Weights of a small GPT-style language model, trained from scratch on English Wikipedia.
Size: 16 layers, width 256, 8 heads of 32, 16.8M parameters.
Each number is 50 + 10 x the weight over its row's rms, rounded and kept within 0 to 99. Layers, rows and columns count from 0. The size before them is the row's rms in percent of the matrix's.

# up: layer 13 MLP up, 1024x256, rms 0.356, rows 802-854, columns 128-191
# down: layer 13 MLP down (transposed), 1024x256, rms 0.12, rows 802-853, columns 128-191
up802 092:58 70 59 66 56 54 38 43 61 54 52 54 51 61 87 57 64 49 32 51 46 40 40 47 64 66 63 46 47 49 53 53 40 47 58 58 47 53 62 63 40 40 50 53 49 51 45 55 52 53 41 68 56 54 44 23 39 50 47 46 56 35 40 21
down802 100:31 63 38 44 42 58 57 41 65 76 44 43 47 40 79 35 38 41 63 41 54 51 63 54 44 54 40 81 58 62 30 64 67 56 59 45 61 58 57 48 59 47 53 50 63 46 49 45 41 75 47 54 50 48 60 46 57 49 57 46 51 44 59 49
up803 087:33 36 42 59 56 23 54 41 57 56 35 52 52 63 48 52 31 52 47 45 26 41 56 72 59 62 55 64 49 62 61 49 70 68 45 45 49 59 35 43 36 50 46 63 44 45 56 55 42 51 69 44 47 60 49 54 50 54 50 49 63 50 63 52
down803 091:49 56 35 46 48 34 54 22 55 54 36 42 55 46 31 73 49 50 71 41 49 50 54 61 58 49 74 53 49 55 71 66 59 40 44 65 56 39 38 55 64 60 48 70 31 46 48 39 44 41 63 47 53 41 38 59 51 43 32 54 57 86 67 37
up804 104:71 42 36 44 51 59 48 44 48 56 39 36 57 66 31 29 55 49 58 52 26 57 28 35 53 43 63 55 62 42 55 51 46 44 72 43 35 35 56 48 58 62 42 61 54 37 47 58 41 53 50 46 65 67 41 38 52 36 51 40 50 41 59 59
down804 102:53 46 39 50 61 44 31 39 52 44 46 52 36 53 58 42 38 55 62 48 45 49 59 44 59 65 45 52 43 40 46 47 45 45 53 59 53 44 48 51 68 45 41 51 66 44 36 59 44 54 53 43 37 48 36 49 63 50 50 42 57 55 61 41
up805 115:35 47 64 25 51 65 68 68 34 32 47 41 39 59 59 42 43 43 50 62 50 51 62 49 50 46 52 29 62 42 39 49 47 51 43 41 60 52 51 56 58 49 56 67 66 63 56 42 48 57 42 50 58 62 38 41 43 53 53 60 52 51 51 53
down805 109:58 50 40 37 69 41 58 65 30 35 56 39 49 50 56 53 53 73 39 56 44 37 54 49 38 42 46 63 48 47 49 57 51 59 43 50 34 55 46 54 53 61 45 60 49 59 56 60 52 62 44 45 77 35 31 26 31 46 41 49 39 45 52 52
up806 107:45 63 49 25 48 64 50 46 38 65 67 79 50 45 32 39 51 28 56 51 59 50 64 45 55 65 42 47 47 59 41 53 67 43 70 59 47 60 49 52 48 61 53 23 49 47 60 48 56 36 54 52 50 75 60 51 42 60 55 44 58 53 52 61
down806 101:62 24 54 57 60 64 47 47 33 41 54 66 53 39 49 46 30 69 44 25 54 51 56 31 56 38 60 63 54 55 45 46 48 38 65 43 57 59 53 57 63 48 55 38 52 54 37 69 48 53 52 43 48 70 53 40 43 62 35 50 52 40 59 62
up807 095:67 46 52 42 64 24 36 36 41 39 48 59 45 65 23 60 55 65 37 47 62 40 56 62 69 52 46 54 37 61 53 46 62 38 44 37 59 54 36 36 44 39 55 42 59 44 50 44 39 43 45 49 56 52 41 40 47 59 50 43 55 50 44 43
down807 093:52 44 36 43 44 38 44 59 40 30 32 66 39 56 61 60 51 44 49 45 47 52 41 54 45 52 47 46 41 50 46 52 35 55 58 41 58 69 60 48 59 58 56 42 65 57 46 58 50 48 47 42 59 58 46 50 53 52 47 55 49 57 59 41
up808 079:50 45 55 53 50 57 63 44 48 41 38 35 44 60 53 54 58 48 57 74 46 53 58 43 48 46 64 47 39 55 63 36 69 42 44 39 44 50 46 49 32 51 60 34 40 39 51 51 42 47 54 61 55 69 49 60 38 61 53 51 44 37 49 52
down808 090:51 62 38 65 37 70 61 46 57 42 56 36 46 54 68 37 65 57 40 52 49 50 67 46 38 46 71 60 49 56 60 54 52 46 50 52 64 64 46 66 48 48 52 49 54 38 60 60 71 68 53 54 48 67 64 67 46 37 40 48 43 58 57 53
up809 086:47 33 85 47 52 57 51 45 54 51 63 44 47 62 44 41 56 51 63 65 36 64 52 43 66 54 50 59 42 46 34 51 37 63 32 53 49 52 71 58 27 31 42 49 51 28 45 60 40 54 51 61 57 35 62 37 72 61 47 47 46 49 41 41
down809 090:37 39 45 38 61 42 51 32 48 41 66 36 58 58 39 57 41 60 57 45 45 56 39 43 68 45 54 46 41 67 44 32 36 41 49 58 47 58 77 37 26 33 40 72 57 48 46 53 40 47 42 65 50 43 57 65 50 42 58 37 53 50 54 45
up810 092:43 48 39 25 54 57 55 57 61 20 38 33 62 57 47 49 55 49 41 53 50 49 45 40 45 38 54 57 55 40 54 52 55 51 50 34 58 45 45 57 42 57 35 61 48 48 59 42 54 36 61 40 64 45 39 47 74 46 38 61 51 55 48 48
down810 093:57 55 70 60 35 47 50 63 45 47 49 48 63 26 38 44 27 60 55 44 61 66 43 57 30 60 42 40 55 58 34 42 48 61 53 46 61 49 46 55 54 44 42 54 32 40 65 52 58 50 53 45 37 41 56 31 56 40 52 34 51 56 52 50
up811 106:42 41 56 45 46 58 40 32 40 32 49 46 53 53 57 72 49 51 44 42 38 40 44 54 39 61 42 65 30 47 54 57 64 59 53 50 50 61 49 42 40 57 43 51 44 47 41 39 62 66 46 46 63 44 46 53 73 37 24 52 36 59 44 32
down811 102:42 50 53 52 38 45 38 52 47 41 39 47 65 60 42 50 53 37 51 38 51 63 53 46 48 45 61 53 64 55 45 40 62 75 44 43 49 62 51 52 47 53 34 51 47 45 58 27 39 41 54 38 48 56 44 41 39 59 34 38 35 55 52 68
up812 101:44 50 40 50 43 61 57 59 59 37 55 47 43 70 50 34 58 49 68 37 54 56 41 52 57 51 46 58 50 42 59 63 44 56 33 57 37 37 44 46 55 39 55 55 49 38 45 46 50 41 49 44 42 33 50 48 32 46 56 52 52 63 43 53
down812 101:62 37 58 41 59 51 57 43 34 41 60 31 50 43 45 65 61 70 48 48 56 61 52 60 55 57 44 62 60 49 47 49 52 50 36 69 41 38 45 47 53 66 36 55 25 53 67 54 50 65 60 49 62 62 53 45 37 51 53 45 49 58 40 51
up813 104:41 41 53 61 51 38 41 61 44 44 48 46 36 46 34 33 52 36 48 58 47 52 53 48 41 60 38 58 57 47 50 53 66 53 38 67 39 47 53 51 54 60 53 53 57 45 63 56 51 51 65 39 63 44 53 59 54 46 52 69 44 53 54 62
down813 104:51 27 39 36 44 55 53 44 53 62 74 54 54 46 34 50 52 48 49 60 61 71 58 65 47 59 65 49 51 34 42 44 39 57 59 50 57 44 77 40 59 38 63 38 48 57 44 44 50 57 45 50 34 57 59 54 57 57 56 44 45 44 47 55
up814 102:75 56 39 53 38 57 36 65 53 39 45 51 49 40 51 46 36 52 46 38 43 64 48 43 43 48 61 61 40 50 40 46 41 43 46 43 62 70 36 53 58 44 51 35 58 47 34 19 34 46 38 49 39 51 61 54 60 35 63 43 55 48 49 50
down814 102:31 61 60 56 35 56 57 43 43 45 62 50 49 57 42 52 42 51 44 36 60 53 33 31 61 55 57 44 59 75 52 35 35 41 48 46 51 59 67 51 57 45 43 58 53 48 64 43 42 61 41 54 46 63 39 70 68 45 48 54 29 40 51 68
up815 105:61 63 60 38 54 49 52 70 42 34 52 58 31 32 39 59 31 57 52 58 63 45 46 58 47 53 40 54 67 55 55 35 54 51 47 53 39 51 53 65 34 60 61 51 53 63 49 51 54 61 37 45 53 52 39 35 40 38 64 54 59 53 46 68
down815 104:30 46 49 54 59 39 58 36 48 41 53 53 48 40 56 59 39 43 40 68 31 44 23 49 58 49 52 69 41 49 46 56 53 34 34 47 44 51 60 39 47 46 52 49 50 51 47 57 50 51 45 37 47 67 60 57 73 39 40 53 61 39 57 52
up816 106:39 45 46 54 30 39 51 56 53 60 59 45 46 40 64 49 48 45 67 57 60 45 25 61 57 51 50 54 51 59 50 52 48 46 67 62 59 41 65 45 60 60 62 44 62 63 59 43 43 51 36 58 63 47 32 50 50 48 57 31 52 66 45 33
down816 107:52 59 45 35 55 60 42 36 38 45 57 52 62 51 46 52 55 47 49 44 38 52 44 38 35 55 44 57 49 57 71 66 53 58 41 53 45 50 53 45 59 53 52 57 47 41 40 49 41 65 74 55 57 39 53 32 69 30 58 54 48 33 49 54
up817 099:64 62 40 34 33 41 57 65 51 30 67 41 56 60 41 41 42 44 46 55 37 43 36 33 46 46 40 53 38 55 41 47 58 73 45 46 57 51 34 32 48 62 65 69 54 24 51 60 53 42 53 39 47 36 52 49 58 41 60 50 55 62 46 60
down817 092:37 38 43 57 73 40 57 47 50 53 50 59 40 58 47 46 55 41 54 49 53 42 64 48 66 50 28 61 67 58 46 64 47 46 39 56 45 50 58 43 39 50 40 53 41 48 61 42 41 42 50 28 48 58 49 51 45 57 59 44 48 50 57 74
up818 121:44 26 53 44 52 42 44 45 29 63 62 63 60 17 52 53 55 38 49 50 56 46 41 53 60 37 42 27 47 54 68 40 52 57 48 61 55 50 61 58 52 36 50 54 52 40 59 39 54 51 52 55 37 65 51 48 57 60 47 39 43 51 60 63
down818 116:47 35 42 65 38 38 48 56 60 57 52 53 73 53 65 52 46 48 54 68 41 54 51 40 65 40 47 56 40 51 60 64 56 59 64 56 44 44 61 44 51 46 36 45 65 51 42 37 61 68 67 43 53 56 56 30 43 54 49 71 39 40 52 59
up819 108:64 50 37 59 35 51 47 43 45 45 52 54 68 58 56 50 49 55 64 40 39 41 51 50 43 45 54 47 61 51 46 47 37 52 48 66 55 54 44 53 44 58 29 39 39 49 46 37 67 59 54 53 72 54 46 43 49 43 38 51 48 52 44 46
down819 099:63 46 48 46 51 55 66 37 45 49 69 54 48 52 46 53 50 49 48 37 57 64 56 52 58 47 51 41 30 50 59 61 59 47 42 54 51 49 64 34 40 49 53 64 03 43 35 60 42 75 58 53 50 58 53 46 55 45 45 76 48 48 49 62
up820 100:44 66 57 44 46 69 49 45 76 56 55 65 53 57 51 55 37 69 56 39 58 47 66 74 49 41 40 46 39 37 36 42 65 58 39 37 49 62 41 40 46 60 44 33 46 58 40 53 63 60 42 40 65 59 49 62 54 45 56 55 41 51 58 58
down820 107:40 47 43 44 54 49 45 49 40 46 51 31 65 39 65 57 52 45 33 65 65 41 51 51 41 56 62 58 36 61 60 64 42 57 48 45 29 55 65 43 60 49 59 55 41 60 56 43 39 59 44 45 55 38 59 48 39 65 40 55 48 51 40 57
up821 111:53 48 42 46 66 63 31 57 48 52 52 62 50 51 44 60 41 40 48 53 47 53 41 42 69 56 48 46 55 59 68 40 67 61 48 64 41 45 65 45 52 42 52 37 51 45 67 44 58 40 45 53 44 50 68 26 39 32 28 49 60 52 37 37
down821 110:49 44 54 57 49 61 45 44 66 58 38 59 45 62 47 41 53 24 35 68 47 53 50 61 47 70 49 48 54 65 47 62 53 62 58 64 45 52 47 44 54 54 63 47 55 38 49 53 58 34 53 45 61 36 26 39 43 57 53 48 44 40 36 51
up822 101:62 56 42 55 65 61 54 53 64 50 36 50 47 44 57 58 62 51 61 41 62 38 61 55 43 61 28 48 47 54 56 57 46 53 37 62 42 41 34 54 58 53 25 44 60 59 53 49 62 49 37 39 65 56 52 55 53 60 52 35 52 43 29 53
down822 101:46 36 45 29 37 50 38 41 49 64 44 56 38 49 52 76 60 35 34 59 56 66 52 57 42 31 51 68 60 41 54 47 53 60 55 26 40 40 56 50 50 43 40 62 46 36 48 56 30 74 45 51 59 58 45 50 34 48 71 50 65 57 47 69
up823 092:57 42 65 43 35 54 50 49 44 38 41 51 58 74 50 56 54 47 48 42 51 65 48 49 61 44 52 68 55 71 36 45 47 54 64 52 47 49 46 50 54 56 43 58 59 51 57 64 49 42 34 57 40 48 43 36 35 31 50 45 56 41 47 51
down823 094:50 51 57 61 62 46 55 45 59 35 53 34 48 54 52 75 72 47 60 53 60 56 50 47 65 55 55 50 48 52 44 43 36 54 46 60 59 57 62 54 67 49 35 55 50 53 53 25 52 48 64 51 62 44 49 46 57 42 49 56 62 57 55 59
up824 102:47 44 60 44 45 65 32 63 31 60 55 36 64 45 47 37 54 51 48 49 47 50 56 63 65 51 55 57 42 54 47 55 49 52 45 60 76 53 32 66 51 51 42 35 45 57 62 56 42 53 47 34 65 35 61 48 46 35 41 43 40 61 60 42
down824 099:50 46 43 50 70 35 41 61 62 56 43 34 66 58 69 35 45 57 51 59 50 37 43 66 39 53 57 51 53 52 55 54 36 60 54 55 64 49 55 52 43 66 48 42 61 38 43 71 50 65 56 44 63 42 51 63 37 21 56 33 63 71 36 49
up825 085:55 43 53 65 60 39 59 40 59 45 55 67 36 67 46 53 44 48 49 48 42 53 61 68 65 59 51 72 33 40 48 56 77 46 56 31 34 50 64 47 45 47 65 65 54 43 63 50 50 40 44 45 51 64 27 54 45 51 50 47 44 40 50 27
down825 089:35 57 41 63 55 61 36 55 66 63 55 57 39 62 70 62 49 48 46 49 52 62 66 35 46 41 51 50 39 53 44 50 61 63 54 57 45 59 56 53 63 49 61 47 30 31 60 53 61 43 36 40 44 52 47 75 56 51 51 66 60 39 41 26
up826 106:58 39 63 41 56 68 57 66 47 43 57 57 45 43 50 50 68 50 48 61 63 50 49 54 61 62 74 63 67 51 36 57 40 43 50 59 41 50 44 46 34 36 45 45 55 35 38 38 56 63 34 43 60 47 72 59 63 52 76 55 41 36 50 45
down826 103:23 38 48 50 31 37 66 62 52 46 44 35 44 55 48 49 47 40 48 30 48 40 62 57 43 65 74 54 45 62 46 56 33 67 56 28 43 47 54 58 50 46 54 47 54 53 38 48 40 45 40 60 59 30 43 52 39 75 58 64 48 54 29 48
up827 083:29 60 41 42 52 45 57 35 40 48 62 51 43 51 37 42 67 53 49 57 67 33 39 50 48 59 43 56 53 56 37 50 48 54 53 54 50 42 35 74 32 42 49 38 56 56 43 61 63 56 50 51 57 50 71 44 46 64 60 60 43 34 57 57
down827 087:47 56 58 45 57 46 70 52 64 50 52 44 51 49 60 45 62 52 42 43 56 33 56 34 66 45 66 42 42 64 41 23 53 48 52 53 55 42 43 49 65 51 43 38 38 55 49 48 59 54 42 44 32 50 65 35 57 48 29 57 45 48 20 58
up828 098:46 38 55 40 59 46 52 47 72 53 48 52 46 66 55 51 41 41 36 50 42 63 52 51 68 49 68 40 75 37 44 55 68 61 58 48 57 54 43 49 76 62 28 41 44 50 46 53 54 37 52 40 37 67 30 49 61 39 66 58 53 60 41 68
down828 094:34 60 55 44 40 68 59 48 50 69 57 51 37 53 53 54 57 37 63 30 57 51 65 58 50 25 47 72 31 55 58 52 44 54 47 56 53 47 48 56 46 34 55 66 24 42 64 54 43 47 37 49 37 63 61 49 61 56 50 48 49 53 63 45
up829 106:37 45 67 59 35 52 49 60 68 41 50 45 32 50 53 45 34 32 48 47 36 44 57 48 42 47 69 34 60 66 35 60 37 56 57 49 58 49 52 48 41 60 42 45 48 40 46 48 56 84 48 40 50 53 50 37 49 42 67 56 59 56 57 43
down829 094:35 60 39 41 41 53 57 57 47 42 38 55 56 38 35 42 49 53 54 44 42 30 51 62 44 47 41 40 66 50 41 58 73 40 43 57 33 55 41 47 56 46 47 51 48 51 38 67 63 45 69 47 55 57 53 59 55 34 55 54 67 60 44 52
up830 112:53 53 67 47 44 50 46 52 48 47 39 60 47 63 33 46 50 38 44 46 54 54 41 46 47 63 48 52 54 46 44 43 35 58 53 55 47 44 50 47 62 53 55 39 60 41 42 47 60 68 54 45 47 45 59 66 41 43 42 57 63 46 32 57
down830 107:37 49 52 60 69 69 52 41 54 62 42 52 26 41 43 43 52 35 66 60 44 46 33 45 48 60 58 49 46 49 36 51 61 47 38 60 42 65 58 51 40 63 66 56 47 47 45 51 53 55 50 69 64 62 45 35 50 51 39 41 43 69 47 64
up831 082:34 50 47 32 38 49 66 55 58 47 40 50 48 60 55 47 52 38 59 52 35 18 46 47 32 42 67 55 43 43 58 36 59 57 51 33 56 55 57 60 40 39 62 40 52 38 53 53 66 43 54 60 63 47 55 49 37 66 65 44 54 36 61 56
down831 095:40 51 53 51 44 36 61 44 57 49 46 49 26 56 40 52 64 36 63 55 46 38 50 42 41 46 55 31 48 49 50 40 54 50 43 51 51 44 45 62 43 62 64 50 14 51 54 50 58 47 45 62 30 49 51 53 42 60 47 41 60 59 63 57
up832 104:52 52 30 41 29 37 48 43 54 57 53 54 48 49 53 53 61 55 58 45 56 50 41 67 57 34 55 40 50 44 48 48 39 55 52 33 45 41 78 57 39 51 44 46 54 41 68 49 29 47 52 77 41 39 49 44 63 51 42 35 44 63 51 54
down832 102:45 39 43 37 56 63 44 40 47 71 64 48 47 26 63 56 54 62 64 58 62 37 53 55 44 50 63 57 64 51 58 65 53 36 49 23 60 49 43 50 56 51 39 46 46 54 58 36 50 60 41 41 57 65 54 63 60 58 42 38 46 33 47 56
up833 098:53 45 57 50 60 32 62 43 34 64 53 51 57 57 49 66 49 56 48 48 38 59 65 86 48 36 47 45 57 41 45 49 48 50 55 48 49 31 68 37 61 56 47 45 55 73 48 48 55 55 68 58 56 58 62 53 58 39 52 50 59 64 46 61
down833 101:24 47 51 59 43 51 47 46 64 48 45 39 44 50 41 61 51 54 43 45 43 70 45 36 63 63 65 61 55 54 37 58 51 59 73 60 58 64 43 61 57 50 56 53 44 55 52 54 46 41 36 31 42 56 50 47 41 57 42 42 63 51 53 59
up834 093:46 49 55 51 65 51 51 47 43 62 62 51 54 40 48 55 58 60 55 49 58 39 61 52 52 50 20 30 49 61 39 33 52 62 48 48 46 65 48 51 46 55 54 43 47 49 65 48 53 61 70 34 56 44 60 51 58 44 45 54 48 47 63 60
down834 097:70 67 56 41 45 64 51 62 38 56 50 61 65 42 60 55 49 41 51 54 51 33 60 43 70 54 44 48 67 46 51 62 47 48 38 39 48 38 42 64 42 38 48 44 55 32 57 49 33 33 48 54 59 45 29 46 49 60 50 58 52 63 26 52
up835 098:42 50 60 56 52 51 65 53 43 55 54 42 46 48 44 50 40 36 42 52 58 63 42 49 36 66 45 29 65 50 64 67 57 39 40 53 57 55 60 50 28 50 54 49 31 42 27 39 47 40 56 36 47 62 48 43 41 50 71 48 44 47 60 61
down835 098:49 42 40 56 66 52 51 44 55 57 55 56 56 45 52 48 29 48 44 37 61 50 54 41 53 29 59 54 60 54 42 43 51 51 67 49 61 31 45 24 59 58 66 57 16 49 61 62 50 43 43 46 60 37 59 54 61 53 42 54 53 51 49 43
up836 104:50 62 44 49 47 56 47 34 42 39 65 48 39 58 57 44 51 44 47 47 67 46 52 62 47 56 41 39 50 35 58 50 40 44 44 34 46 53 64 67 35 44 56 61 68 76 43 32 56 62 25 56 41 25 71 53 32 37 57 71 52 35 54 52
down836 099:68 40 57 66 33 50 54 40 53 65 44 52 38 58 55 48 47 43 55 46 29 71 33 47 58 60 63 34 53 52 63 56 58 57 64 58 37 62 49 27 58 61 46 45 50 41 56 55 58 39 42 36 54 46 45 52 48 62 45 38 54 43 42 49
up837 088:36 50 41 65 37 66 47 66 54 31 43 65 45 62 48 39 42 45 69 55 60 60 52 53 44 52 45 53 63 53 47 44 29 36 44 56 41 51 34 40 47 64 44 49 41 46 56 47 60 29 49 42 52 47 54 44 43 46 49 57 67 57 51 56
down837 092:46 50 93 66 47 54 47 47 33 53 49 66 33 55 43 47 68 64 35 38 63 46 35 40 49 46 44 41 61 77 58 55 68 44 53 67 46 39 54 54 64 42 48 28 55 59 66 36 54 51 64 65 44 55 40 41 58 64 42 53 38 47 48 49
up838 124:46 42 41 57 39 42 42 58 50 49 50 40 40 53 37 54 59 24 43 46 57 56 64 49 37 42 65 55 65 51 42 45 39 61 50 49 40 45 57 61 39 42 49 52 40 42 79 56 52 52 56 46 64 37 28 37 38 61 53 56 55 55 49 54
down838 109:60 46 53 53 51 58 61 46 55 48 52 59 63 58 47 54 43 38 46 45 50 52 55 46 48 47 08 50 34 48 41 52 62 38 56 48 48 43 43 43 53 47 45 49 99 56 39 39 49 55 52 52 33 58 40 49 37 42 63 28 38 47 45 42
up839 100:42 67 43 58 42 70 41 47 56 58 38 48 65 43 39 38 42 52 40 53 57 54 55 46 49 56 38 46 57 45 59 35 48 60 47 38 55 57 51 49 48 62 50 43 34 66 41 30 57 35 55 34 53 65 39 77 53 64 48 49 49 52 46 48
down839 102:74 41 51 53 67 49 48 42 44 71 47 50 52 53 45 40 48 57 42 52 50 58 64 43 48 52 51 44 42 61 46 61 49 54 45 43 73 52 60 60 58 42 44 72 51 56 35 53 46 50 54 38 34 40 40 39 23 42 60 51 59 59 55 52
up840 107:56 70 50 49 51 65 41 42 50 39 45 36 42 50 50 31 48 52 51 33 38 56 58 56 45 78 50 61 60 48 43 46 54 40 54 48 59 50 52 42 43 60 62 46 67 42 47 53 45 67 20 37 55 59 56 57 45 57 45 48 59 51 32 51
down840 105:61 65 44 41 33 56 31 52 44 44 62 50 30 47 45 39 56 58 52 46 57 63 51 54 47 53 53 58 49 45 52 46 52 44 32 58 59 59 38 56 53 23 53 49 53 53 35 56 44 50 33 59 50 26 63 68 41 36 39 32 56 46 49 58
up841 107:68 47 45 45 36 71 47 51 61 46 54 61 39 73 64 42 64 48 49 59 73 45 50 47 34 61 71 39 59 54 55 41 55 52 45 64 64 45 64 64 44 37 53 36 45 53 57 42 59 43 57 55 60 41 57 48 62 34 39 53 71 49 49 39
down841 101:70 42 53 68 57 44 65 53 47 60 73 38 51 56 67 42 48 69 36 56 32 64 48 42 46 44 61 48 54 45 55 43 37 52 53 46 47 59 58 57 44 33 54 41 36 47 56 49 61 49 54 41 43 29 65 38 34 48 37 69 47 65 50 47
up842 095:54 41 36 54 39 48 19 44 63 61 67 54 44 52 41 51 32 49 39 49 32 46 41 67 47 64 48 58 44 58 49 25 49 46 63 51 44 70 44 40 47 64 66 68 53 60 56 41 56 58 50 51 41 52 51 40 27 39 57 53 29 43 38 55
down842 091:26 59 64 61 63 42 43 56 52 41 52 53 48 51 64 47 45 64 45 38 47 59 64 56 47 36 52 57 44 49 64 46 68 69 49 63 53 42 58 42 73 42 60 34 02 47 46 39 48 42 38 54 47 55 44 50 41 50 36 64 52 53 56 57
up843 101:55 47 38 49 56 44 58 48 48 56 50 38 53 57 26 47 53 52 47 40 51 49 43 50 41 54 54 52 56 46 60 39 57 60 73 58 51 58 45 46 37 53 71 36 58 52 70 44 38 55 47 50 50 58 57 57 32 59 57 66 61 55 50 57
down843 103:48 54 60 34 44 56 38 49 56 37 40 59 49 32 64 42 47 33 57 55 45 74 62 55 50 46 53 37 42 58 46 49 49 41 78 55 64 46 51 56 49 53 49 54 62 59 61 34 52 57 50 54 52 48 53 73 50 75 54 45 50 34 46 51
up844 102:54 52 45 52 51 82 47 58 63 58 47 55 48 54 33 49 47 70 38 51 35 62 76 46 51 52 49 53 62 49 48 37 44 49 67 37 37 34 49 43 42 52 48 49 42 42 49 53 49 54 44 59 48 53 38 48 44 55 46 40 45 30 78 59
down844 107:54 42 47 68 41 45 45 38 47 53 43 40 58 66 44 48 63 40 62 42 47 47 42 41 48 32 59 58 43 51 61 43 52 50 40 74 49 63 53 42 60 59 34 47 27 32 65 53 41 45 43 59 54 43 38 40 48 34 43 29 45 30 45 56
up845 103:56 41 65 59 41 57 57 69 24 56 60 37 47 49 55 58 48 45 52 69 62 35 68 64 49 50 47 51 49 65 59 43 49 36 44 46 55 52 43 42 38 55 27 42 48 62 56 63 47 44 37 60 53 46 39 34 58 44 49 52 47 45 41 48
down845 101:35 43 65 65 68 53 46 51 69 44 52 54 58 55 42 45 61 46 51 53 52 46 49 56 53 59 31 51 42 46 49 63 61 41 65 52 55 39 48 48 62 38 53 48 37 42 54 41 44 54 49 57 50 43 39 43 68 51 70 65 45 55 57 44
up846 106:46 49 36 58 44 34 40 47 67 45 66 54 45 61 52 72 42 51 55 64 59 62 44 56 30 49 40 51 54 43 55 41 47 58 45 47 49 56 35 56 81 40 41 50 69 49 40 37 77 55 59 50 44 49 56 44 38 45 53 49 42 55 48 71
down846 107:68 62 49 50 71 43 60 33 66 46 41 47 62 47 50 61 74 41 45 73 49 54 44 54 51 46 51 28 47 49 49 39 58 65 44 50 76 45 45 40 46 44 65 35 38 46 68 54 57 49 43 36 44 61 71 38 24 29 34 51 55 55 59 49
up847 092:29 50 70 36 55 51 65 45 44 50 46 42 53 61 50 65 65 56 41 36 60 71 71 50 39 42 37 58 46 43 68 48 60 39 37 47 46 64 62 46 53 55 58 65 55 46 41 52 54 44 65 62 47 30 65 41 45 62 39 40 26 59 54 45
down847 082:74 45 35 49 45 47 46 63 52 53 47 51 50 37 55 34 47 57 55 55 59 49 49 44 48 43 47 49 64 59 55 51 43 43 55 54 44 45 49 43 63 62 27 51 24 51 41 62 47 60 49 69 44 62 33 47 56 45 50 64 34 52 48 53
up848 107:62 40 66 56 45 50 51 39 47 24 47 45 65 50 38 52 40 22 31 64 73 47 62 62 67 59 52 64 56 54 39 53 42 39 36 38 33 57 64 48 64 36 38 41 60 74 57 43 42 48 36 51 57 35 57 54 64 55 38 44 54 58 52 50
down848 110:55 44 64 44 55 68 59 28 40 44 45 29 34 35 45 50 51 45 61 61 41 53 59 57 57 45 48 43 50 44 55 38 51 33 50 63 53 46 51 50 56 52 54 53 46 36 47 51 67 68 37 43 50 41 53 35 45 46 45 50 48 33 62 53
up849 102:54 49 51 41 38 41 61 46 47 64 46 39 53 61 27 56 61 59 61 43 73 32 56 26 45 53 41 52 46 58 43 45 44 37 42 40 41 50 62 49 47 41 41 40 45 66 58 45 67 36 59 57 53 16 32 49 39 63 47 38 57 52 57 51
down849 101:60 56 56 51 69 45 43 57 54 44 36 61 50 55 38 61 35 54 47 49 52 44 55 52 54 40 36 32 55 36 65 60 60 62 45 63 34 45 51 41 42 53 50 58 25 53 50 60 46 56 48 54 53 51 71 46 44 36 56 63 53 41 37 46
up850 088:43 43 55 59 58 57 38 55 55 47 48 51 62 55 51 43 47 31 28 56 60 45 53 51 60 54 62 77 51 56 57 41 33 41 67 49 62 55 64 61 70 38 42 56 49 67 52 32 59 39 62 51 63 60 53 37 47 43 45 49 48 38 63 34
down850 097:48 50 67 38 59 51 49 69 38 47 43 57 59 71 62 65 58 46 43 61 49 58 52 42 66 50 59 44 77 42 43 45 52 66 56 66 53 56 64 45 53 37 57 31 27 54 73 49 47 56 48 50 48 50 59 47 35 54 44 54 67 48 39 50
up851 109:61 42 39 58 61 60 50 55 48 29 49 56 57 71 59 61 63 79 60 53 45 42 51 52 49 43 42 59 59 58 26 49 53 52 47 50 68 38 46 62 53 52 59 42 59 44 61 63 54 63 46 55 66 42 66 38 63 41 44 35 46 50 57 46
down851 109:53 43 43 55 39 41 45 54 54 46 64 62 65 52 62 58 61 44 52 28 41 56 54 47 37 54 46 46 35 38 59 43 39 64 47 56 59 39 55 47 60 57 52 47 64 56 41 53 50 55 39 56 52 44 58 54 58 54 52 60 47 39 49 47
up852 094:50 40 40 51 64 54 38 56 44 64 60 62 60 38 59 60 52 60 64 36 42 41 25 48 45 56 48 46 55 60 35 56 55 29 62 58 41 42 49 28 70 55 49 54 45 38 34 42 55 55 48 50 36 38 63 42 44 52 59 52 47 54 59 39
down852 098:30 31 42 47 51 53 54 29 41 44 65 49 52 64 46 40 58 40 54 65 43 45 58 59 31 52 52 56 37 66 38 40 41 57 33 58 56 60 54 59 61 50 60 62 48 63 52 71 54 49 54 39 36 74 40 40 58 61 64 50 44 59 51 53
up853 096:58 63 56 47 34 67 57 58 60 41 51 61 41 38 35 45 58 61 53 45 46 51 35 49 33 54 41 54 60 57 62 58 59 63 59 31 52 65 51 62 25 50 50 58 58 28 59 55 39 41 57 59 59 44 55 56 49 51 47 39 45 40 45 53
down853 098:65 35 55 49 66 51 59 44 41 55 53 53 48 38 62 66 37 45 46 56 57 60 51 37 52 53 60 48 34 60 18 44 59 49 26 51 42 54 72 42 36 68 60 52 45 52 61 43 41 50 40 35 37 41 63 37 49 62 48 65 50 38 50 59
up854 096:50 37 56 34 58 82 44 62 58 49 51 42 45 56 55 54 51 48 53 49 50 56 43 51 46 60 66 49 36 34 40 53 46 66 56 42 55 58 55 38 46 53 45 38 50 30 41 60 64 60 41 59 61 60 54 65 57 35 67 49 53 25 49 31